Part of a small language model's weights: a variant of SOAP for these matrices, 6594 steps.
Each number is 200 + 40 x the weight over its row's rms, rounded and kept within 0 to 999. Layers, rows and columns count from 0. The size before them is the row's rms in percent of the matrix's.

# layer 5 MLP down (transposed), 768x256, rms 0.18, rows 382-388, columns 0-255
089,120,286,248,161,140,233,177,182,156,170,163,153,182,164,202,209,205,216,230,207,145,144,298,235,209,230,237,193,222,189,257,197,231,203,256,266,266,200,217,222,278,154,254,186,202,252,181,229,186,164,237,123,152,212,185,221,197,222,211,236,236,230,133,139,177,168,221,150,198,200,190,195,190,217,181,282,166,224,221,240,209,215,186,139,213,231,209,291,242,100,220,227,213,208,190,203,171,158,161,206,169,222,211,258,208,216,167,239,210,170,161,201,174,261,262,199,148,160,197,150,112,130,201,206,206,191,182,178,215,152,206,254,185,194,235,160,213,126,179,249,160,207,211,241,168,231,187,256,199,156,108,224,265,237,234,225,251,194,196,254,159,154,169,249,184,249,134,226,207,262,220,183,224,154,161,236,156,173,219,239,154,165,265,234,226,145,173,242,195,362,199,187,185,153,175,186,137,211,188,137,224,120,234,151,211,249,146,100,268,194,226,196,193,183,255,176,227,182,250,230,208,209,226,187,216,198,213,199,146,226,193,207,178,198,86,245,192,200,157,237,219,144,164,178,191,206,223,216,191,191,172,280,155,198,159,244
106,187,144,220,185,220,174,213,271,197,219,283,183,220,206,174,152,208,223,229,206,182,197,186,197,258,163,194,222,278,257,130,182,131,196,185,190,215,118,220,130,187,203,285,169,159,206,215,320,135,240,245,153,169,172,188,179,268,159,224,240,179,163,231,195,270,181,122,192,211,230,236,216,225,101,211,136,154,193,218,152,229,263,163,118,241,202,217,179,147,223,190,194,182,275,201,212,167,281,188,254,259,216,156,238,221,134,232,137,204,113,232,215,167,185,227,200,226,163,206,185,210,214,216,258,184,276,214,260,234,163,161,157,216,180,233,117,251,183,185,168,292,217,184,183,153,236,183,193,149,210,204,174,229,214,272,215,148,250,246,269,207,222,190,239,180,236,175,196,209,144,244,180,229,204,169,217,307,197,248,207,220,259,156,275,252,181,180,153,209,146,217,238,238,112,201,190,210,186,259,206,231,187,181,229,119,196,223,207,229,168,245,146,259,222,186,264,168,194,192,244,162,233,250,198,206,150,191,254,177,233,249,221,210,181,197,247,205,241,198,173,145,248,129,166,161,199,163,294,191,169,209,189,229,215,210,193
097,105,252,223,174,145,174,150,207,196,129,203,216,270,124,160,235,250,192,194,215,221,127,251,132,153,217,260,146,248,188,258,155,219,205,161,258,153,207,212,203,144,193,223,237,204,160,265,208,240,187,118,182,208,205,154,184,178,180,226,174,191,119,216,159,199,193,189,290,247,166,202,161,170,238,160,210,206,225,173,213,204,185,196,186,156,178,225,178,229,98,263,193,164,199,148,181,143,216,143,240,226,162,198,195,173,243,176,220,167,200,211,141,178,210,191,173,289,321,177,240,175,231,315,198,156,173,156,191,163,215,251,142,233,249,166,157,110,200,125,204,162,146,189,182,181,258,215,207,166,164,232,238,186,162,233,201,268,270,170,249,190,214,208,141,202,236,201,216,220,230,228,255,172,206,269,191,153,195,197,256,141,213,249,207,164,254,188,194,183,118,231,236,172,199,201,201,249,255,258,167,185,198,123,147,163,236,180,229,191,246,174,186,222,164,199,162,211,278,190,183,199,155,174,105,192,258,269,182,171,204,145,237,157,193,162,145,174,227,203,202,194,198,133,164,199,201,178,183,177,199,202,184,174,306,171,258
096,153,260,195,214,283,246,237,235,207,201,207,228,209,206,149,228,141,225,268,189,114,178,255,199,218,234,195,125,225,214,259,272,245,241,124,276,177,153,184,240,186,210,201,216,182,133,207,227,179,190,247,145,231,148,122,230,237,221,208,153,144,208,225,145,213,264,120,215,180,170,211,240,200,209,211,182,199,214,195,160,233,230,202,271,167,200,125,227,222,208,258,254,111,249,143,197,251,190,185,225,137,283,221,176,180,226,230,216,245,203,228,200,282,174,192,203,143,181,219,197,239,220,194,215,227,187,218,137,199,170,254,182,200,256,145,192,190,232,242,207,230,255,179,178,158,256,274,241,148,179,173,212,236,241,187,240,171,172,297,175,214,166,183,179,125,189,155,232,286,227,127,212,223,295,118,172,151,63,114,247,255,172,216,218,209,189,182,198,252,190,191,255,241,149,204,173,239,191,228,189,180,195,186,189,162,146,169,116,235,234,224,213,203,185,225,169,188,238,211,231,275,201,262,235,183,191,204,180,293,176,200,242,267,168,213,184,197,203,186,230,189,239,189,230,217,241,178,192,184,193,229,192,104,185,194,192
100,342,260,219,237,229,239,213,193,244,181,148,189,174,222,253,172,173,153,253,195,270,254,232,164,187,185,223,217,217,180,162,243,271,157,165,183,182,186,197,203,148,213,227,196,161,154,215,189,207,210,207,261,215,143,180,254,285,220,213,137,215,214,162,200,180,167,215,255,203,241,176,205,236,169,185,180,181,206,208,184,137,193,200,140,226,251,208,238,151,154,156,180,250,250,273,285,162,245,235,181,182,192,139,271,226,167,109,184,201,228,251,213,240,202,208,269,177,294,229,139,251,203,255,247,249,144,173,186,128,186,264,181,140,252,190,201,167,185,156,213,178,184,153,178,101,207,229,148,196,217,169,198,125,202,249,226,216,123,221,208,183,236,171,212,133,164,210,177,188,161,157,143,257,188,202,218,243,104,194,234,198,181,219,261,262,250,246,257,204,232,257,246,190,186,261,164,179,155,201,142,147,225,204,267,200,234,149,219,188,279,202,202,196,127,219,222,187,231,230,152,218,176,254,184,269,217,166,214,245,156,204,192,205,257,185,201,246,155,199,215,181,180,286,113,197,234,237,207,186,159,249,199,251,142,228,203
093,254,218,151,227,216,171,226,189,185,203,153,232,236,212,280,178,202,210,261,174,166,204,232,216,166,200,137,220,205,180,191,168,262,200,185,240,201,168,247,228,151,184,213,238,277,155,189,222,225,196,170,262,195,162,125,192,206,184,153,189,289,139,163,179,228,143,305,179,225,256,242,161,236,185,224,194,217,239,235,202,230,166,251,225,82,169,220,227,181,183,208,203,191,144,223,260,241,223,208,221,290,151,217,181,156,173,175,222,286,138,226,225,211,252,242,251,197,169,194,191,186,158,221,259,228,243,119,271,197,268,187,142,172,213,240,177,223,280,215,216,217,178,225,195,198,199,239,237,194,155,188,273,203,222,172,157,163,291,215,193,290,203,144,251,194,197,187,293,223,206,185,204,282,170,268,289,232,181,159,212,138,257,210,155,256,202,203,219,160,199,230,282,237,210,144,185,250,181,216,202,133,184,180,151,221,228,242,215,198,153,225,275,204,111,147,153,184,161,175,175,188,194,194,173,229,199,263,202,271,219,277,252,146,222,174,196,260,206,170,184,190,246,189,178,197,187,222,292,273,154,173,225,229,245,184,179
084,179,230,257,136,214,216,204,247,272,210,202,188,273,209,205,186,108,209,133,175,196,218,273,214,217,187,197,248,198,179,189,237,161,235,149,260,153,228,244,224,198,162,220,261,129,194,244,209,185,156,240,110,183,164,297,231,159,188,185,108,169,206,173,205,159,188,210,179,233,232,195,166,158,243,254,230,236,157,218,177,193,221,239,243,192,238,199,200,173,239,208,200,167,217,156,171,190,185,214,210,175,164,224,190,166,325,175,163,164,165,207,232,195,81,201,225,150,215,181,213,216,133,202,157,104,183,192,201,237,168,128,201,142,176,214,223,153,218,158,185,191,199,198,194,242,219,181,173,246,250,281,138,118,269,211,166,198,224,171,183,186,192,229,290,188,241,189,176,113,226,150,210,203,187,226,281,222,253,157,252,193,209,212,142,300,174,174,174,236,213,248,139,252,250,167,184,224,235,158,180,217,154,211,186,228,172,220,196,134,173,203,189,174,264,205,150,152,191,209,147,207,117,235,222,181,178,281,197,108,107,210,187,208,202,190,222,173,234,139,207,236,220,177,249,218,212,114,244,280,141,205,190,211,218,254,199
# layer 5 MLP up, 768x256, rms 0.186, rows 383-388, columns 0-255
106,166,252,268,182,224,260,159,162,171,200,165,179,112,187,101,198,208,218,203,150,224,212,256,164,130,293,166,198,244,222,254,225,215,245,189,199,166,298,164,251,277,220,199,153,236,173,141,168,302,246,213,165,103,138,151,186,217,202,193,193,136,179,175,236,219,216,119,109,213,197,225,183,247,246,226,190,210,175,263,232,148,185,235,253,210,240,188,181,134,250,220,132,184,172,207,169,167,202,260,240,177,187,188,231,184,211,175,224,167,181,215,149,182,228,222,240,193,198,196,237,268,312,87,205,233,220,231,211,169,185,245,214,230,240,181,208,217,203,186,225,192,162,237,181,212,192,237,167,173,157,243,179,174,241,202,179,181,232,258,156,221,212,269,221,210,252,260,262,218,234,178,214,259,139,269,184,132,237,141,249,171,242,176,148,160,218,214,203,211,204,172,199,134,221,183,227,279,189,106,233,177,185,200,155,188,126,164,174,180,162,203,214,239,214,264,233,247,259,187,157,222,239,206,253,167,181,239,169,222,197,183,193,234,272,215,217,188,145,251,224,219,211,190,235,223,265,227,151,131,193,175,135,213,240,227,158
101,237,208,179,184,225,119,159,182,206,163,177,266,134,165,214,272,190,258,235,228,179,175,217,176,210,207,166,169,117,272,170,181,187,180,149,157,205,237,171,116,180,147,255,211,167,193,194,185,257,255,266,208,136,230,244,199,252,235,152,168,227,246,177,273,155,171,262,193,199,176,133,229,132,304,197,195,306,250,215,222,215,202,212,232,124,114,200,230,267,156,159,230,194,217,219,244,239,241,183,180,204,248,229,94,234,174,241,267,226,129,208,217,200,246,177,238,208,224,195,206,264,153,190,243,237,208,215,202,206,246,191,245,116,198,168,225,197,216,203,184,318,107,119,181,155,241,188,179,193,198,190,219,179,199,199,206,261,220,180,216,131,250,205,167,194,248,130,169,263,173,194,244,190,160,219,178,197,207,245,216,218,149,236,184,224,183,234,229,247,212,225,195,175,182,206,240,218,219,157,141,163,155,203,200,169,201,184,219,202,215,220,191,212,231,195,221,110,195,167,182,179,229,204,129,184,157,204,179,208,183,186,201,241,199,145,66,200,209,194,193,226,213,130,281,246,263,171,162,219,175,210,214,282,123,209,157
092,191,230,178,168,123,177,171,259,179,197,158,209,217,215,205,135,265,148,175,234,247,118,236,238,213,220,220,219,183,219,197,127,166,161,249,179,225,188,169,132,231,202,177,172,228,205,209,201,261,219,161,274,230,220,266,148,116,263,152,194,282,190,64,155,221,205,225,188,150,200,163,209,229,263,128,164,188,197,233,265,255,223,175,154,179,239,233,166,133,176,182,184,223,191,211,146,274,211,167,189,234,139,174,203,211,194,212,185,100,263,172,240,88,137,270,247,213,208,138,152,166,134,159,151,167,216,167,266,212,207,253,211,289,225,221,149,169,171,211,154,189,191,158,214,201,134,198,239,194,264,228,235,229,178,270,172,190,308,137,272,166,204,207,219,209,254,211,225,239,249,233,224,175,140,186,246,167,287,207,138,202,180,218,196,185,235,214,204,186,231,212,248,182,203,162,217,153,177,194,199,249,224,192,203,227,147,178,227,195,205,165,207,187,232,142,218,137,179,286,233,195,175,152,147,176,216,215,251,176,229,160,193,247,165,193,169,146,172,199,223,171,163,183,234,185,183,210,202,251,236,157,221,170,217,119,233
108,142,145,193,193,173,183,184,222,124,259,258,225,226,184,169,274,189,185,164,209,180,174,218,203,234,219,135,200,164,235,255,226,104,242,184,170,215,195,240,200,191,200,190,176,197,221,226,227,213,178,164,109,219,176,223,202,131,162,187,215,219,179,186,177,207,264,238,189,194,140,205,281,165,208,228,236,225,184,223,168,259,204,194,235,201,153,193,189,236,215,257,199,163,169,180,174,281,193,233,225,248,248,277,178,163,189,230,252,206,178,176,210,99,229,196,172,221,187,187,252,157,228,205,221,178,149,216,250,227,201,229,195,243,118,224,257,219,209,240,200,160,217,225,209,166,161,183,257,209,192,185,155,250,189,153,131,194,269,219,196,202,225,249,197,222,229,161,213,217,194,208,227,120,242,161,154,228,293,224,155,247,177,166,185,158,174,139,226,151,124,141,123,177,233,149,146,262,260,151,276,272,167,168,174,177,234,308,204,187,139,192,172,172,266,169,201,173,213,137,226,149,155,121,234,143,219,208,207,171,233,278,180,193,206,234,203,148,258,180,223,204,240,187,263,177,147,181,163,178,228,143,176,119,314,129,286
102,210,142,183,214,214,180,181,164,178,190,233,202,164,215,97,263,247,212,201,216,209,204,135,260,158,207,245,209,204,218,253,193,165,244,159,204,214,176,224,130,166,166,208,135,139,173,214,160,184,208,249,210,149,206,247,142,224,232,231,214,205,170,157,212,229,216,266,217,189,191,152,255,221,181,254,262,212,176,195,164,166,187,209,181,256,214,121,217,228,221,133,194,222,305,149,165,151,202,176,309,224,225,240,190,219,203,186,201,143,269,232,151,203,203,229,161,234,306,205,232,205,213,183,120,206,237,233,154,255,196,133,163,207,175,151,255,230,154,153,196,226,225,113,206,170,216,204,188,175,235,261,173,235,202,210,196,250,183,161,99,231,166,308,147,261,224,202,179,245,266,164,207,180,276,194,146,208,200,243,207,230,175,198,230,184,121,157,207,289,237,186,177,177,214,150,173,191,184,211,242,257,179,268,262,187,153,235,233,166,192,134,233,147,214,232,207,183,179,234,215,168,169,229,182,112,194,114,127,207,199,139,222,183,181,259,181,172,236,246,247,151,224,139,201,183,195,170,196,137,223,249,174,181,99,243,209
065,178,140,159,124,218,212,252,235,198,156,244,238,262,173,213,132,261,191,155,169,250,203,177,184,214,246,203,219,223,210,199,281,156,240,254,262,197,268,164,123,175,174,277,137,207,238,205,167,230,200,158,144,176,133,156,112,174,166,225,256,122,195,226,172,239,118,200,212,195,184,145,203,151,240,192,234,179,176,247,255,227,177,222,199,156,201,209,214,177,227,255,243,162,251,114,224,202,241,173,158,217,154,179,166,130,211,107,224,229,216,228,214,259,138,242,220,122,210,224,159,209,243,235,196,234,256,205,247,189,206,244,220,217,213,188,231,125,186,109,203,244,272,210,181,225,251,288,146,214,228,281,144,198,232,215,138,167,264,209,183,224,166,176,157,250,250,176,231,251,230,220,240,134,163,243,173,204,190,229,210,169,142,238,195,204,206,182,246,206,201,240,181,137,205,223,179,152,244,208,166,191,252,202,176,258,231,278,211,211,191,162,169,164,229,157,223,183,189,132,173,193,181,239,168,192,200,242,264,181,152,312,143,259,181,209,235,220,167,104,180,141,214,171,189,212,206,217,183,247,192,224,262,213,229,171,224